Part of a small language model's weights: width 192.
Each number is 128 + 32 x the weight over the matrix's rms, rounded and kept within 0 to 255. Layers, rows and columns count from 0. Numbers have three digits each.

# layer 5 MLP up, 768x192, rms 0.0509, rows 408-480, columns 0-95
098090165200093095116102181156077070103122113132184100101094113141115102146074137149180071142191096100125172173164115132164112140190116069092104138085153162139079083167168111103080139145163147084118120101177200192100143058133096162126131101088161137112134123164177166150146134113088107165
167199105111082084157033172156100149130134130097153084117160161150230115112101104097103155181096146176073118151116132061151100147136074122142152183120099092145120089117101149149155162108199137116118165138179165149188118096181173083158099086076099120142122110099125123079124167150113076110
109055096167121137132117124076072100119181155144116051162146149116146204133116110180118064169153116170121134128120145034088066102118108125123168113085144137161102140146197094149117132145178091114042157113065089139106101126063144110114120129126086093191086086149089079176087158109096096169
129142075136175105127109108056099111154144135127057177165111151086172141151181172114134145076147097142084112101096135166126121186097114084142123134078114164138138178108121110065152097109151172099140129152109131121135111097167108096107121143074144113102127066130081097139186155114163132126
110114120183125130114124130114134122130059175152132114126108140082110142126110122158098147110150089151191112123077125153136117112083148140152086109142123127157103178134143123161132078149121157074133138102124137071090163128117134133173121169100096188078136120073175081079130100122111144088
102143123154087175121077152094118093112105164102143062114051143108107123079144143122123127121132167112091156122153130164147136211152097194173168103088086103165104113127067206111155127118122149137220187135144153074161111071118102098171165081180099113147096210150132107106144113120097184081
097100062155118068156098139083165128161149126093154113162145105110105103120168129163140164149156148154080076157133143118193107076069169180142098159106206070133134107188186135183145156145174197072112124145105134103118116108080140149186126150122115143103125139098174140163117105054125150111
106124136065125106110105087098163066179103112101119133187109073151156085114143092106109115135062185136154175166144141087101137125158177098139133096151181203136163127159136133161143087118100122105163165187145091110168156144198127124203218106131168187120092096100149094113153110160121072128
135187129115173115151130133168117121142189153102115119164125137132191092126093117142156078138125151140142110136148132101116134126133069101130118128133165132127095108107101166174059183119075183135139145180116171147136102101115175132153085118170115062039131134155140095153181108148123090159
128148156177098155113158167117095180118103138070141106090130139108132134121141111125094134111147088079148160169149145138128098150150080184134101120120134074101090126137137113115109153212117136109109159103113135214128117111136144118149137083136147156154065127178112138117176062075092132175
165109148127118164156170126125129130089154064165089095074151132135142113117138184121153043119144087160145175117114140089139156121120074139150138155118130111086127134057139032153141140134125116129134125113160088132132117088113125084103127167111083177092158050147150115127087138101181144103
197184108107156109117139078153110158156109102171178145118133155111206105109132058138170169158145110129104128127114066096119111087084125156144099150141148151105109058179134131108085147115109154085158129108112088086143148111142161152133129122161120166117165153090180109135100111088091191093
149073131117147133159106191111113138099098080070136121126161136130120146160076089081103143091133146061194166185075100118056111166096144179050078146141159101092157145152113171152102182105166134176199121123112108155152175098115117149143182138122130138119123172151112090128128135092142074110
171155180134127121170147074108155112116172112120104178122175073038101096129151095130150137139156127059163143103135111140064139126163143110115179164171158209135113092164112111124078153128153053115115149112100110131121153092122101112193253140067100102151177089140134104124166142107149093189
128152158154118120115166190075154127141136117086059102175110110096109070174141148095167161150158210145119172069058103178148130168189149184133126108084145133112101161071093130085125167111148160125117064140135094212185094106189142100217140158111119114129095146105120133090161152149096147161
125125159133124105184118121146093085123125152128061113128097067139108173139143115156197113161079139111136093127140074090168094120154115205161135115159117116135091049115162103111133115111101119084139147157108189132126202151111122127130176125074147104099090111092143171130144110120129115200
087086084134163130113150150122073126109109113090108182163189121124156112100093072161116074145164150123088163061154181166124141136090144122113137139150195137120140120110123111147111146094194195207104095080108118089134162190122096122089120130101149176148121113087162124125120119133088128142
131090134097099170056110122161163121092100068140100157101168129127188163139106121161103156161160099202152125184138113127114122113095095090180107086118134146120128025162056125110151052095132103091124113123129097119114115161125140114103143099124114127094133151076157174202191085189121112143
132171125101124186143074117105171070096125198135178180167107103149121152152091141068110148122168141151198167122169132169122170159123107174110085135122117150133100111130141087118133110110171132098123146154138164154127055164157091095126151109151110193166136078153141123145180133110099226080
153094106169120150191142165139087114151109110116180034151166152163113110170158117109130153155132102101140172105129141158104173119094159160090115156164111135134252163173125134078140154107154166098173112109157061149165114135142182168144149146150162106136157159132127115088146125160134087102
150201157149153154173151081163128146113118130099146168130150119128113104066115120164116097110144152147154192139112155125104084142132162200111157156109169137148090168126129124149090106146112117168171133120056121200133092130174113107139148091165128174098059162091132124124105143113157119116
086108185138157183129123167145135206096114146118111151168180078144173149144110144078187111136160115138108128106083060144109148158112127173166129138137113135099166096135118096128128083139073136165097137076132143162112134128169137119111105146131084066150084142179131132073156095143137108113
119159148165126173125094113120106157067104155152112150125191129131111087107065207088184117137131107102189209112184114107116065099118110115158135124101114153136149117115134138093104105104062142109139134099157136132119079081108124085119152076110123147098091115181153083087115145113150161138
171146167068135127171182136088144168127117134140134164114078114085123097120095159105109178121123092084178142092140114121115153137121203176067131076126139137142115168159120120100139128146139123111115138153106113178139173139119159104146106092159123086181152138130138158093154098128127067217
096117102191130109118120141142067150118177166151072127097156089128125169143128179182147138133104152185127132094112078095128093124119124164141088105117152184101171125134164109106094056110120101155117186082163127172172100169158120130122137120134160154125104025132052139089174113116164142102
091109093169175162122151136132154115117122089223158092162184236067151126112131114093056075143071085164137137068141156102141097131188144159133177132126131103114115095094113146143155147127103108127138143088127086144112143105116092137122208100099114093138121078139148067159145149111119104193
141136144099149100168185147104173156147087166078092091108132127158083118153130148115090116100170119159102116170086154158103139158150217099158196100072141088110138161130099178150120141109155148110107097134107100117125129147199109107161121094131121149190158066188109107130184127143120157128
132110107149126145095141155128108163151098107110137149173088159126085161122071167093118123151086072088156103166111159095116136114107139115122206137136160093177088160098098149098176173159176133074102069112104133091096090102170161131141136135122163154091073211142125044141165113100124152102
070144132171120099078132093119128079147104121147184140138155074118112150111088195054122095104108099124089101094156080140107077084096108117111104152076124163171150157124073163121149138133147138064120139101096148148148083108104150144217165138093154087113132134176096133146161154124134106165
137149077147114069096150111083130103166070096112092126160130106126155108139154069074101149186158137127113129127092182145101131128125127109141141101119114169142132090113105162095085071129111072078113190078133198119148163129135112131106153086205142123161107132141119166167145119138066160116
074168095194163158160156071105175126141193133182137089121128092117105129151182160093135135125084152105149092118152085073108086127154142094181130188080181100137166112149152181163129145095122150098149155106090093184115122187151093147157107142171192082095085107137088131131144142121113191104
146060110028110155123162099130116123167067111122156141172172159124109118222190115082103141147134133136106129171141140193107117119101112135139145135150091169152122138140123178118138083179158075090155050176111084159162133087140082089090120073101104110162112081112153193174125074164092136117
145094157125214069114101177077122166107082098097087112146132172177163153122124196136131130094121071120129121158154107189158123169137153097100152162125114132126114138177126166115110056176138143076143079158136097152135190121060124161151165132082106095140121125127207160118193156117119186181
168095117129107095102199141133128143106110131108147135153090045099106107117074121124121180169123110127111144152166123111152100141124134129111143118082192204092128099117116124110153072124143136132152080063081162129161098139050131185173102130158158106157142136132099085126115108124117125079
107096194199122104158166079130168147160111164122143195170118162112178157153102116106159120127057081134142083153094106141171160161136115161137095102156098109099125063122185177109110082102114154114160157138146119134102141168064127055079100082150036134152091106139124142080169156136066131151
180157115149138124083175115128170120157163160155132087096186120174157126097144104105124128146145086099137190150082108160119178148117091142143175128166153097145108147145130117133139141117129120123149145157125131105086117092135126152217130148146083141096115145124099094125118127089162097114
139097137171135129103142120097144102133124099068054178077166157187182154112167112148101128133187218095080110174155138094135095146148135155177130159117151184159147143084179164136147110134161132093119144094078089100089168094130061128141124157099109149103111122130163112190114095100051187150
168135065084175130160126100099105103109114144099144119125189101064075145139080132086050142123158142149157136122120138161115093124066136100114139110132109100090171133106135107143116105083119122131141152173084182119126129050097133114166149170081119124120131139150101113123116147111154165125
129167128137112099174132114205072149052098169108109111144120090092128131057119087158153156089224126189131191138132113120108154143114093164134107134096146161173094163111096127209131159093125157137141117089124131152139099157139115088149093204170156088149099147140174110163120079159121201102
145150111132107139103107154100102136050132115138147134158217110133158198088112050147168114193120171066111120076129143134112195163167168094118074188142141133166193149114123074142124093136110122108142140108162190139093204104172107131148136005123129186146177115162128189143088069146156133093
117082164097125103154122121084122127140068097163167130125096063141117131161083151123085114098144087137097147119121110111141096193144060102152108134137129125099122137141155128144158087135099102164086100166078100131133165130090053128150174151090156032106148128192130099087134106106138176092
118141088118120138136108131151083098113148109109141126167104093115164109168120121163138115124146159113140143138133097110113066109181145062180067110119178111135147088111149190144163171135069132092152154137161127137145121073126098120160104135127125152138088132110061150139150129163183100095
116085052129120082157160107125143109154143109151159155192112096135129134088106146177095149123120142142152149078141114135141088157125070099160084147152132127117145122109103097117168110133126132106114179143130081099103141106162104079148174130154094112107158149159162103160159126195111114090
086102134182132144125137127148091129104127157152152134127155129166091100216129056096103068102110127147137135139084110109105063035130113137136159118105143147178117154088106083162140135095164099067107185126096119117088065118214127118070142133080135171148116131192117123170208137099173148087
156116096081154116144166192126210121176086149103146075111137209186150134121195099116159106150077127150108172136113121134141128129134158088155129159142085081127098137107091120149070101154089170135105138084110120122169122111139116092158142094086164073140143121113123090136128039112157137106
098103154143107101134138164098106109160127174113141079110127151129149115161118152161080128133108145142118143134112209078131100110146124121124070132135104087118079102159109167102094071114105159122131137121146104110145144127101118113114158058170118157088136099094122196163131069157122162098
155102168162131148133157116126069131130129190095079098114210119118052084077083156174106126134133201129131131096219121157089094144122117098155166113149173178105098102114112151144119125115154057143097187088139134143149100167102184090159179133097161136100116119213145082184148144109127112142
077181090182108124066169181157186217119083154124123090196110181149127116116107160092086055149185119078138130184098079142157154064103112141142123174154088096185150119082174157134121099122184121118149164075154122129134146122163137149120110163126144129129101134101168068125119130110126122107
107154133137081147122142199114173107134115176092123145143101124086135184104127106180155170140151139154162110114107146156075151101099124115157122099145139070089094086085113156125089140062046053108177115127095118162066174141113188127134160126093096129134131122124133157183170134171182137129
143140136085116122092150162127189088116123068132104120148139133134118125125138138158093113104103187164127157091093133200101096086115179136172183144117116146110132090157085140182145106133187164084175140131130187166129177197154094174166177139137120092109118084142174246178155119140140123126
122138106126112090159063119124112168161097195174183099185162142151174083170080134132173121079093084123174105108117106116117121110162139158125093122120148108132145071052121138096142036074189120131156145099187102137155131125086108164117104132149081141089130080147107158150102151132157107095
129118093093111128156167069112113125145117103076134151133077131106095158098135171113116094215226115112130076092054083158121142187128138138114145138145106184065102105071107137057128118097100134110104131080131118141134116088169103059190113037149122079199124155109106122131153109162126149127
113184100134154092120125143139131108110151098087184152094182071140135174117164113127148134160108084168171151121126142138136093113165185168117108117100118111133118099136102126141116144153114115082159126084175102122145130093121138123167203098130157119122135145143062113163193103173124127106
145110148152109154072103120189112171081151134143093140095125107123127111152164149114136093140126128176120122119077147120130134126093126076124096090121114167129119134064072126163124098131154161111126162141140071064097107080145121115105112124204151173090099153153144101097114094136098114104
135124125114110133148115169139138119115147180047102195107132103058093132145100149121119131137101129149138178125092127130137136094140084113134113121184119152115129106111131127182071094114099107128103156141116104100175127104126175104108140083134123120127042177082165166136147080137080061127
134119114182100116139126100047136098128136137153065174156142134107122112094107099190115171153112113117166092142119067096132153107112136111188132128128115173150112118146111126152131116116175165090101144154146175121166101089136132077117108134095126143101100192089116153167157149152073168192
126114173157104127084087111139083146096132159108187130119152123092176203151149101165151133160086132142087124183116106123147130126132126173237127128152161103116106164100162109134150099167182201129114144124228172152088139137124140090116124121091169143131104108124101124121069084158142117124
144146169139067072183189120093141100123122098090154112159134137116158160122137150215142154114152096131142112212115112090135125126145086124116107129123149112082141093142109175085121185140182142086125156103124156112146114117114095115137104114162116110136127084117160117152090144218087166112
034154178144172086120077080087077128155083104131127161077152176192176130126149130126092142100155149117148108150164090061134116126125100111113121128128118123090129193150130132120132118080148220105169146177098166161137184112125161085114150134134167140098063179158122166149165197132107153147
211130119102144123090108176115073102162135119150106107144148134144123199188128103150142140175156065121163075110144103159162087144139149099145175107140128107239181149116160093122157119152130120099140125118177164134100106161118124136119079081165081122210112114098123134105191092100155123133
175158080135149140138052136129139102125114137164140115139112135132174149151161183104102109142152127135141118098153199124128136110139121143184128145043127139152142115097145163046114130180133137143123107101172149126143146153101163136138084094111121097117129094141152141168131125088154114127
147119154136123182116125124171110100144142154103172138170151102118138113111118126067089130117200162135089092125171163084118169141163116104144134144107112157084100136171071142172174145123142085151115143118136066120096164162147113145104112130168120177108164098144143116173126131138138074121
156135118185117159169156088104116100155134149086141140163126074178139109102083180168099132098136149085136137163083120162069122169108154155120121096123127148150118155159112152125082166168160213160134155193126189116152128108149183123120124086182109157112113167097139109163187033214180069129
129114136129086205107184112190116138130115140129138099145141098155120129143133124120182118164117166180142171116118116083138147094118126115134106120124170147101199141131144127158140085148109095140143072157136083135152129115056165061133134156157134106120110136169140120105141174130116090148
123099097085081127110189158106119126079123061186133106091107126142139183111097094120075149107129105116092100156105120156116158129139126159095132187142180137139131118091159120105123106098092117161090088116115162164129118112122167106101113149121094136102073159119174099104106111083100075159
158055131097149158110117190155088186173101127119125162087140180144119136081148099155100127174159128157151123123106143144190081081057152121111128122109094098152105120116158090144113182133135142094116115112129171140145177124176107098134162103120124146147129101125175117093124090115071130123
131123099153156118123129120174134167054162105142073126158071141148159171123180127209129124145181174136177128094115125086100178170200113043103093095102124128165108107066118093115128108188156133088106094119104115137108140192176113144138189098092094108086107130128120106097133124154093169155
185194146135156125172070103117089111123137125066156048123084116136074115069092154177106140135096061144140131079124165152085121188149143136102148060130096123084114058080119113164158096097096164190130155124074055073137132140087122090067092164188069142162090114124141165133137143167149159055
099096064098102162081110136107136140143123117136168110195149147116123147121144129166159126145102081091131114161071116132076073153110135112115196105128168160115102135085162099151128079109114165137130149062136172117116154120111149082146120149106124154115032120142144076170148114077160133109
144176156158153097177127122145120172164144106127117123176069083113128100094158151075107114101164180101150160125182146103083088106075125115108191130138132097088095118096199108151081120159090147084181171153100164130101128088155164153092157169106153152143081101146084167097146155101151158066
147149106132146137131138129122156101088139083094158116203122132170158112113086093142137081121130074089181135153125074132157082113191113098164152112070098120109114177102159148056087169127097129169133099146122087186121107168105163120110089176113163118131096144074104146142115176119120163087
113097120120143135145075137125094086087084085154193171196107127175105120114092156126073150103081132186139106152179166101093085157095115165148114085148159154110184178119163141129076143162168111129099149197146108200145118205132176142124116162131129140189088198038140112132128115143176084131
096188180146145209181163134088089121074118143137065107141070149166102189101123149142128124102098161136062153122081164111148113153109170148095145096141097154130117127094150124122130133097125129141168109110171155149081147109136159134152191105113155101111094142129140090140144152174099091119
# layer 5 MLP down (transposed), 768x192, rms 0.051, rows 408-479, columns 0-95
188119191095131089121091161144179168151188105138069133111120136144140078115185112088179129162084134136126114171164184189143166128138177143090182151125089123044184139078130141124133124065087100089160135137144194144124160099104118102154091209121195132187084127147146170176159158107124055106
099197140156160137151162143116095085059195104176118120142116147065165157118154075205103120051128150167125146144150112165140219130117101145099110114127117074145058062124128118146132176208191091120068094156113092163138147142129148091165127164091122095060149131167134130135125144130015118109
125091094042148119140107149131111130091151118168150107149186133172158113061139156146169125090136104108151075166117099125088104161137124153088159149122123081048141140121160146111080131113117190140133152081135130141132141109170169136129113106137119105026103093128083187115075108164205086178
146045108138163074170089151092102157141081086096106044182090155153132131091068153173182145122138193124107155184161123115103134123084136112161133126085132163125152107119118111114129135186111146123061133087114119140168125115101117138092176127157142128121161138150131145076150135095112160143
119141111130123117146126145134141146199099170131140105079108123120117116072139153196163096160127162126108169119175147091129141088141143123130127129159193085098130115144167083136186090162120103119134128095139143089062187097148151131064111167035134195096121093103112175112175092070097125183
113154112115134122140128125104176070109140135146157102107141190059200095109142100143151131072162111154179152125155114110135096077133133143129104087115072120142165106175098085089153133123022104134154155080152185110108110110084145113147144133140121128077144145096125177077052243087056094110
139105159130132101222128179166139148173145133150205072161101181171058099073124110099084145080112137143100100133125124118111160114138074071140153107082119109134174062114194144107134120165113162087127168095084131072139115157169171093166109113129115119114115106109137107160155199068205148166
132095132126119129153130139142082169136133080111095160102163158101066184142150108145171087167067117140086148088126113091119148146117117124133142141140133123145144163134178097086081109171107074142127099099150150156098118194117165144085100147118084102148140135138102136141041121159172184142
101115135079126131124132099117105157115118123167148201116159123148166109123182102095086101063110118187158106098115112113115179053073163144146093156148117090117141137128149170142110169151104096143152111149179062142164107150176134084158165111141166115152143148187149149124094104167178163146
109145110157113149106158168113093167178103115080138144100129124154177157134137156136151140121142120094133178133112129059080194103060096127095098128118102112129141150098121148117128111159162142169164081202086174158144120148091147120085073128141148162162123140149148129153106110133123110130
137116100097077167114138167124123147106137188087103132110124109136109088109131158133114156132130155098153161113121046154115105065135141152167121092176134109091130192167086114132102130151158162094096104181125139101125147094146106148131132139139127149162103184132109114142121153185141112061
127090127130141100104097092120112136164137111137164142109150080127087073177134123140097174146068070118134186102105125105106110178081122171123126106140153175114118154057121087135078135136165123094106143163082129116119142123130196158158125120116092095106113169075094150148152069100103117145
110186129120136127116145077105152099149185111080169137179173113113175075117121170131160143136161062138167117111093119048135140105143138125188148128139087150144102124155138148133186084151098144169096113106151176104109132169125050147157152103086127133079170142129135144137072130091149091098
117123175138123143174169111151126111152100146156159085148101174127154171115174128153055155100184139099126169129137157147144137129128138106166129126143131118136117071149186073037153177164125120105130168150113135038145155136178112148114101149114144157115156155116107126127069125120138147126
162128128110158136153209186060094070109124115130163192159114099104101076165130082137105141083097162096157187059143088070108158076081054137098078140086115083145185149090092144150079107085095191050088071123153099144120153133114131144165090086184118166159125161176095119132164137178112089152
129158124148153161120125116153154085127119168177133171087136060109111170099113174114163126069073090074160132188096136117191144064143082141161128142110111136155083162139116151132160087125145114095127075120119164155232078154095114153076169115074158119103165179139212200114142126102086131088
147145129100110087140100130120107116126105104160105061061157111148161109156139147147118216103096105198118116111142152069085127112099075134189086096153147163129198140111178100124104152099150126173163107096099205147150145110148111105136098147128121085083114108159121117199120186064111111169
121157138142086142122068079103148161166159128132094143106171131190074112130158110130159175107200128068121123103152167120109104107157188100104162140088135167112145141110142097080056158087088110121157167102119107136146151120092125186086167120189152115145164117155134074122139131194067087165
059090084088139135116126146142204113124132131110107138072107134153106079104146151155094131130083153076142123116119098077161135128130135121098116155140193161166191131093117057122104121128082113158097158189102154182154155102115113138113069140164138153135146128092144107162147169100140133135
147088165125090074102109085102150186144116189124167133105103181106128108186137097050078155144115119123187128144137142193147140121186121116175143189142178105096165196136076121126133141105042132112125080089128114086076100097150111126155114163121123143125034088126075139122158189104139116106
100097143150125148166072128131114087117103130164159110074087091125152086092140127134047186175083145075116120167087180114122114195134101165168121119142139090191138120092102086107162088137152093127114089136102171104100071091132146088134105124091110095149137146063131109144167099081137167101
127146082156100129098127096114153162118123144083158121075096060109170068175135090096121116078153121141111085142146164111111159129145081144150134111158164129087145172161150069180116120157122098138089184147120159121113107138146157106095135105071105072044106138153088139105133128114104154145
117149114144173118073095117032139090135082091148134135050129114180149124141077164105141148145152121076084069145131060132119177144146170080091140067097112094116133180058134124154085161140148131046104112122123095129111097124093173115182129111153152170135137171105140076113123090155132083153
132105197147222127069091097140172128078100197111142079191103168144118109113145083110158167138126073147171187121097137109148108112095171178134164152127117144189120152169112131099066102204151165123135095117053132105130137100070135089171088049072128089099065191079195112134132175125147158084
126103127051161170110137169106160130101125098137133166128103095133114118111099108111110145109126119092076049118086101147163162113140175149096149176115118141144082090142148216114078109073173126154134106078151095119132121090076086150167149146118107136107117170112102069140143174167158096087
142150104141113166073152060093185117146134130103113118159103082115121165160149115080155175147205079110176129130142115118116110161167134122128167152124149143167164130110121183135112083159141117144115181053130080116115113102122069092101142114150146138101136144091148130112165125138156144164
135186142182107105159118045133163132167145126118124191164109168176111053098152129173113141116104138149070109125118139150134110101154105129179091102116122104151179114104163144098124149107141158076077093172124127147141112138134112130116153129196127172150171164111078139150122151182127122117
121139117075128170211155098096188077190144137080139191113137100109166117173126143162107115094175143120164175115097077129149149079167148146096097105168161154129117108143171129151155142104111111164121188097121138162111107115153174082107088102127140120165121162062036132137059121174097079149
114131124112137185084112063060118132203161071119123158165062108142070112139161116092197151108086123138157101190118095194196129122049176168140116184128150126171145109116119110117139185129095118139188130075111156101134089122129096163200162115084132185126114147068150104119070101175128138110
072151121106146113151064119111113126103137087131100139110089145138086095099084129096127095138115123094146115115152113115167062113109162127087110154183099132097105107160149126104188128161115180178085124124079147205164132114151095109100147157086128175125182085102115086150131192115140109113
123152178101126152187093179075115109123087123146136120091097123107163103148106105137109118109103111155013145185170150148114130134130119119145097143081132165107091140134155132088132160079161121174154140106081139109146129165117088153120162106090090135203151119135159091107029103158064145122
125080176108180093168178140081162169094086146123125125142055137142128132111105140154171156113130106178155160120080140201056111066129119188130173109163163091161199157123120136079092170136117171095166134182146078141120106084160156114116118183124144141126091089157161197118107134101133143125
151121106071116177158191126109182137142075135082051146138130112101102197145097127135105162127158174113139093190171155079164152135203092140133209178165129124203106100172093109094133161164085099122129064155102176116135156116140139184110039160121145136177113206157203190145095136092087147160
176114133130153123130076131144131101074156144067158114124155092108092115122130061078146114158114123157162100115064155157122177142107166129155181131095103167067094184089137177119179100126146133121147073141135150175147116099103124105123126076112131109154161164096132111129087119126151105141
086157126161116118144093102107161082153066110161131128127106179124087120082096137139153098137152141123146091132108127128094138136169072168099114125101180145116100187111116191122077148142174079109143146091163101185219139142146069091144146156164173138107109107122102086171116147161117148143
125114122112156120154088171102180109109124113115123119106143149187106148105170112145118113126094117131127093081111146144092103119141144173089079086121107125122131128172163100129138170109157175132086102173107140144146117124071203080124143127137157140110132148099115112080172107156133133065
085090210120141068112088116098109126132135197150071118114140155079119134145148081143129188132094112121125117135082100131128148077175088146134156105150139134139167114160093073081153131148119132190143111164196160107104098145103119150106083110140115170122140072123118127118151175072140150136
110129103060112163102088138158156142136100179112138117129149140115121158164135130122113114164132081091181103141141172113159170156158199090159141110155115204078086112169121126162122105162146125113146156119132085101118140058131127127040139180096154172151109107109123144155114127216123155108
115137167084116189123102131123173132121179118190084138097122128202150114150132105135136134186148087125114089156089129170080048100106115115082126135156131134085134134138118099085121051204129125103114087120143137173113142130124143149158103168132152101131165163091143135130124173189134120142
123150124150098180117080097089091120131165086175157070142170122094183091151131132132115109139112145135113111100076083139092123146096125077144055183185103168059135152128118124113064131117145129156108180183077137084100137088161089081101111112093141168165089156112132102150130114170075151129
089107145164158111157088153077059133088183023140071158118103140113181114119155094118157093041125141089097182138124103124110182163134152116134146124127070129133155113156174176162092122132143126088097076143133125120104159114158185110154134112142117166128139126112103196157051126147165078147
116174125133106162184118104160132154086123176125154121161151141179142116125111148072164150091138112192120205090146131240113113121126147173187145074127117112127182111151119121070147185137117123109113100151134154140127125120124180072094137169103146121111085115090179150118176164093117081093
181113131152123204078100131132106103145100116153117129117110139145085137118133069126147102122135109115147099167134134079116146153096144100102113144132162041144074100146119169131093118090109162181158122082146132142127148109112142116092085111102134173095083147147113101128108110117137110152
113140147125171099150108127157109076057116129124113167086068081115172120180125092197091144085113156053130164116171115132099195113057085104145119148110112135077161170085077106125168138089152162068152175188219094167111159076119138161179112047106131121131129164073107057095107108103045096104
160170137068108147124148101114149124101181128065170123144060091177110059107116149113141147128164029082147171136074140162130117102110124111153193118132173190133172157144093149128139162117096126129158118102110103153164136130090121155099130162169063139114133124094113170156088109117148116115
102184080093197173141098150152117113115083148146091159136101147103115137140114128158052127127099135091106108125160041088201169093085171097098106130144092105098134122071111126146141148085149106178134173160159132074171123128137095123110127087070126159117143075070062133119076112071122141118
073137126134096109113136150113123142109128137168107094130116176125201089130098133124183118137056091142086097171130129163005100134150122119155115158154126078092124168160179095093105152132158125131125094154111094121079123112159158137111133133130101111137157185168148105124059158137117124115
107157095135046110135144160113113184127118154111119112130108100125153112167135171174118153119154136152153113132148095130176107131113106138196104140064144106102148092158106121119126082084148145141130148159175115102081140167130110095168188111152183058083116134108206116091118135131116146151
163082158109115118109126152113137099130148101172093159103204130170110136193144149162141119082120114116089118163148125189152123128190169167107116126111116177118099112127106151153080156120116152227078136111147152148132131120140080099173123159083136109135128129164102116094082134072100123094
186090167117138167161100137052057122080146121126124139134162125095179106123106156162135151195141107089123127084129100141127093090157154152105124191132086112085166114124123255116094085109108114112104126086176101140194104096164125121171113136088090154139199114056099113096078040133090159148
115175118115114146145094166153122135071117123121096140050179140143049105083129132127163150080123143153104184125072134101115161163107188174131125125108156139178130179140167071159110176142171161142087125179113097154068123149127135079155094071123114135149116156148121171080136171121150175228
196114136136173113137141207203087102133141124107145166143141126091170125154108181135141137078157158101122117123116172127141122154178071167163116166145151123089182157143145147221179112111142097182119177125137104160062203128115140093158138130123163139146078114113168104101094193128124064061
168106090105156111111107144123158107146145160096155108086116160047114158169097120097134120130175169103194112108190156167180141099111163100097166179121118153122118122193150104113185118158113154110105150117104089126096151121149158119066107123110207147120179129111128087182129101167108142130
138099113105119172177103065103151098104195111114119166127128106138106102088135128118150095144090120074145116130112101081125125067104208106133133130151137102125124112080156112124116143153132116187144083146164152120165132080103086131082115157172134181147096142172115163108113139121131111142
166054127132118088109090088152121185135096148077125055198187125173145094133110140124142153117169148141061135139136081139109181124119140095191109099106161143074122118150144122107129152109154116069112111163112125173101143144118121130108140029158174176127112136125091131118120061123149137127
105140137136157163111148159063136158123152093183093073165109151124159078074149105094159112139111127175146172126131169076086093106146074153111149108097058112141134127104080160087120066107156128124112123116115128106078118140165111089129128156142166142088139119107094121087127145121130051086
114086119121150091145177210184044134154135150160116137073126157094133100142097090173092061203128120103105152152105203073183120156111127154145106136053156096131120133142170086157113155099140157126130158142036160132132177170143142167115087156114140126161082138185169147174108141148192099147
109162141122153092124061125103151106152192017142143128201095110129153129187090099114145141137112127144124107117096108053196148146117104084147151130119106175129125153132204163143161111126118157149108046095104150214182083081132119137121147163186117101125140100157138075110129128144146101100
121114134125107109164185089147124132140112163084150132097093104114156055174152149148158133140152132158154179148147115168175138173155095125107126179144173082069123117129168146147075145154082168127127138107146087114127145139123139133087076137153129143243166123135143105124126162110187095089
145105154141106138117117056118146139082102117148108119074095162187149139088149174094183122126079119108143098105170142181159121136108138128124134120116099037131119087114098120144129180086149129103114145103154089135080123152146154084075164116118165140123130157112124116118133153114185140128
105133116153096107080112122115127153097103098119099082127155130131152139155115165131138134025113122105116141089114154142128138113113181137150091177139169192157181064134145125086117078151151101122153068129129132149131103125131088137182175126127157116122128161151125028133060159144120109077
138100080071130115113081124145069151152153129086136109177090140126159193116121109097120089133126104148118125072129120139088165071049104109123115128116112153109184131116177137136064187098127141134155062169144127165139108177208089099150081098113100078149096079153083131084135141141092107095
081167140071119099085142171145142160089094120137133122130166174125130157148161053183064073113134149153176114099140190095119125087187108136116123141113105113081119149129163154145190129162098085123118156083133108124082127140181121139140071158119164105123165146129082132127126160084112195148
109124150088148048156085169106128136120153125120143085078126170123174152150130129116144108127158141123081134109176119160083127065128141130139167156116132101113116093120127136139154153128168154141155174163144122109076139154134172164092117104074120129140140112105139135175103155070119160158
139130148125137074061134110141128116109119113109128122212104156100093066181110178067169154163199115122157130174149125106132156142090150188134118123130146122090161137125142111150170177119169177188080124126125087086112085095109129131124111067133141166090181198117156075156111142155088137143
192108095077163130101166149102080111158103136089086157145119204077091159097184106122093139094127065129119062152106130128112206082137143116108099169134128125132158143130129171113161135134138127126087164129122100156136143144114091145131104106108121153111125078151173113118089109086079113134
093123112132164190132131110143183130171141163093117147123124101159133136119139112108094092178120130079156079049134043198135150123145174098098114099101128156068118156130149157078157108129079162159149159156094061090162137158090066146164077166128150152174124188119152169129078114147132102155
103146105212109122139167159097153102115146112151194133117118141129159106207165134114142087160134090103147115170098112155143180156141144094183115165124181116134142124166111169097105098111169160126131109173133153182145113074106171140092043113171184161095108134133195154180072124150218138141
086153108119117073101104131073177145091135108112116144115130117157115105152106165096103160077055123079108091128131181139117129143116097068173114137158141114067115080096142182205087139143141137134129157136101147084104129158108153146174121130078135120114140125065114109161135068134140086055
181086154141107132141161084137151063155079161177165115120133195148138119118123145073133191137136112129137062137153115166196121156080178136125098135089074171164102090148081072131148111132177076164105099192099140115177144110149105147108160077118132131111152079079122073144196151146129147064
144126143146176073043173119124092135147112131116131114113059111163144175123122103087109167121122135152058160085129079131089200063148130147141195146113145139025115099132094139131125171098097122105106209145098116087152131116131075146113132157168116083151092114129092060160089133153137120136
108163089126134139093141174119125092094198103153067145071121075088146159157106135153119107082124131173133158120145102094152125127129164075161143129128126145147116118149146087175156132170060099144128101101087154140138146098105151161079127110122137112076160119114159160122147109145149151119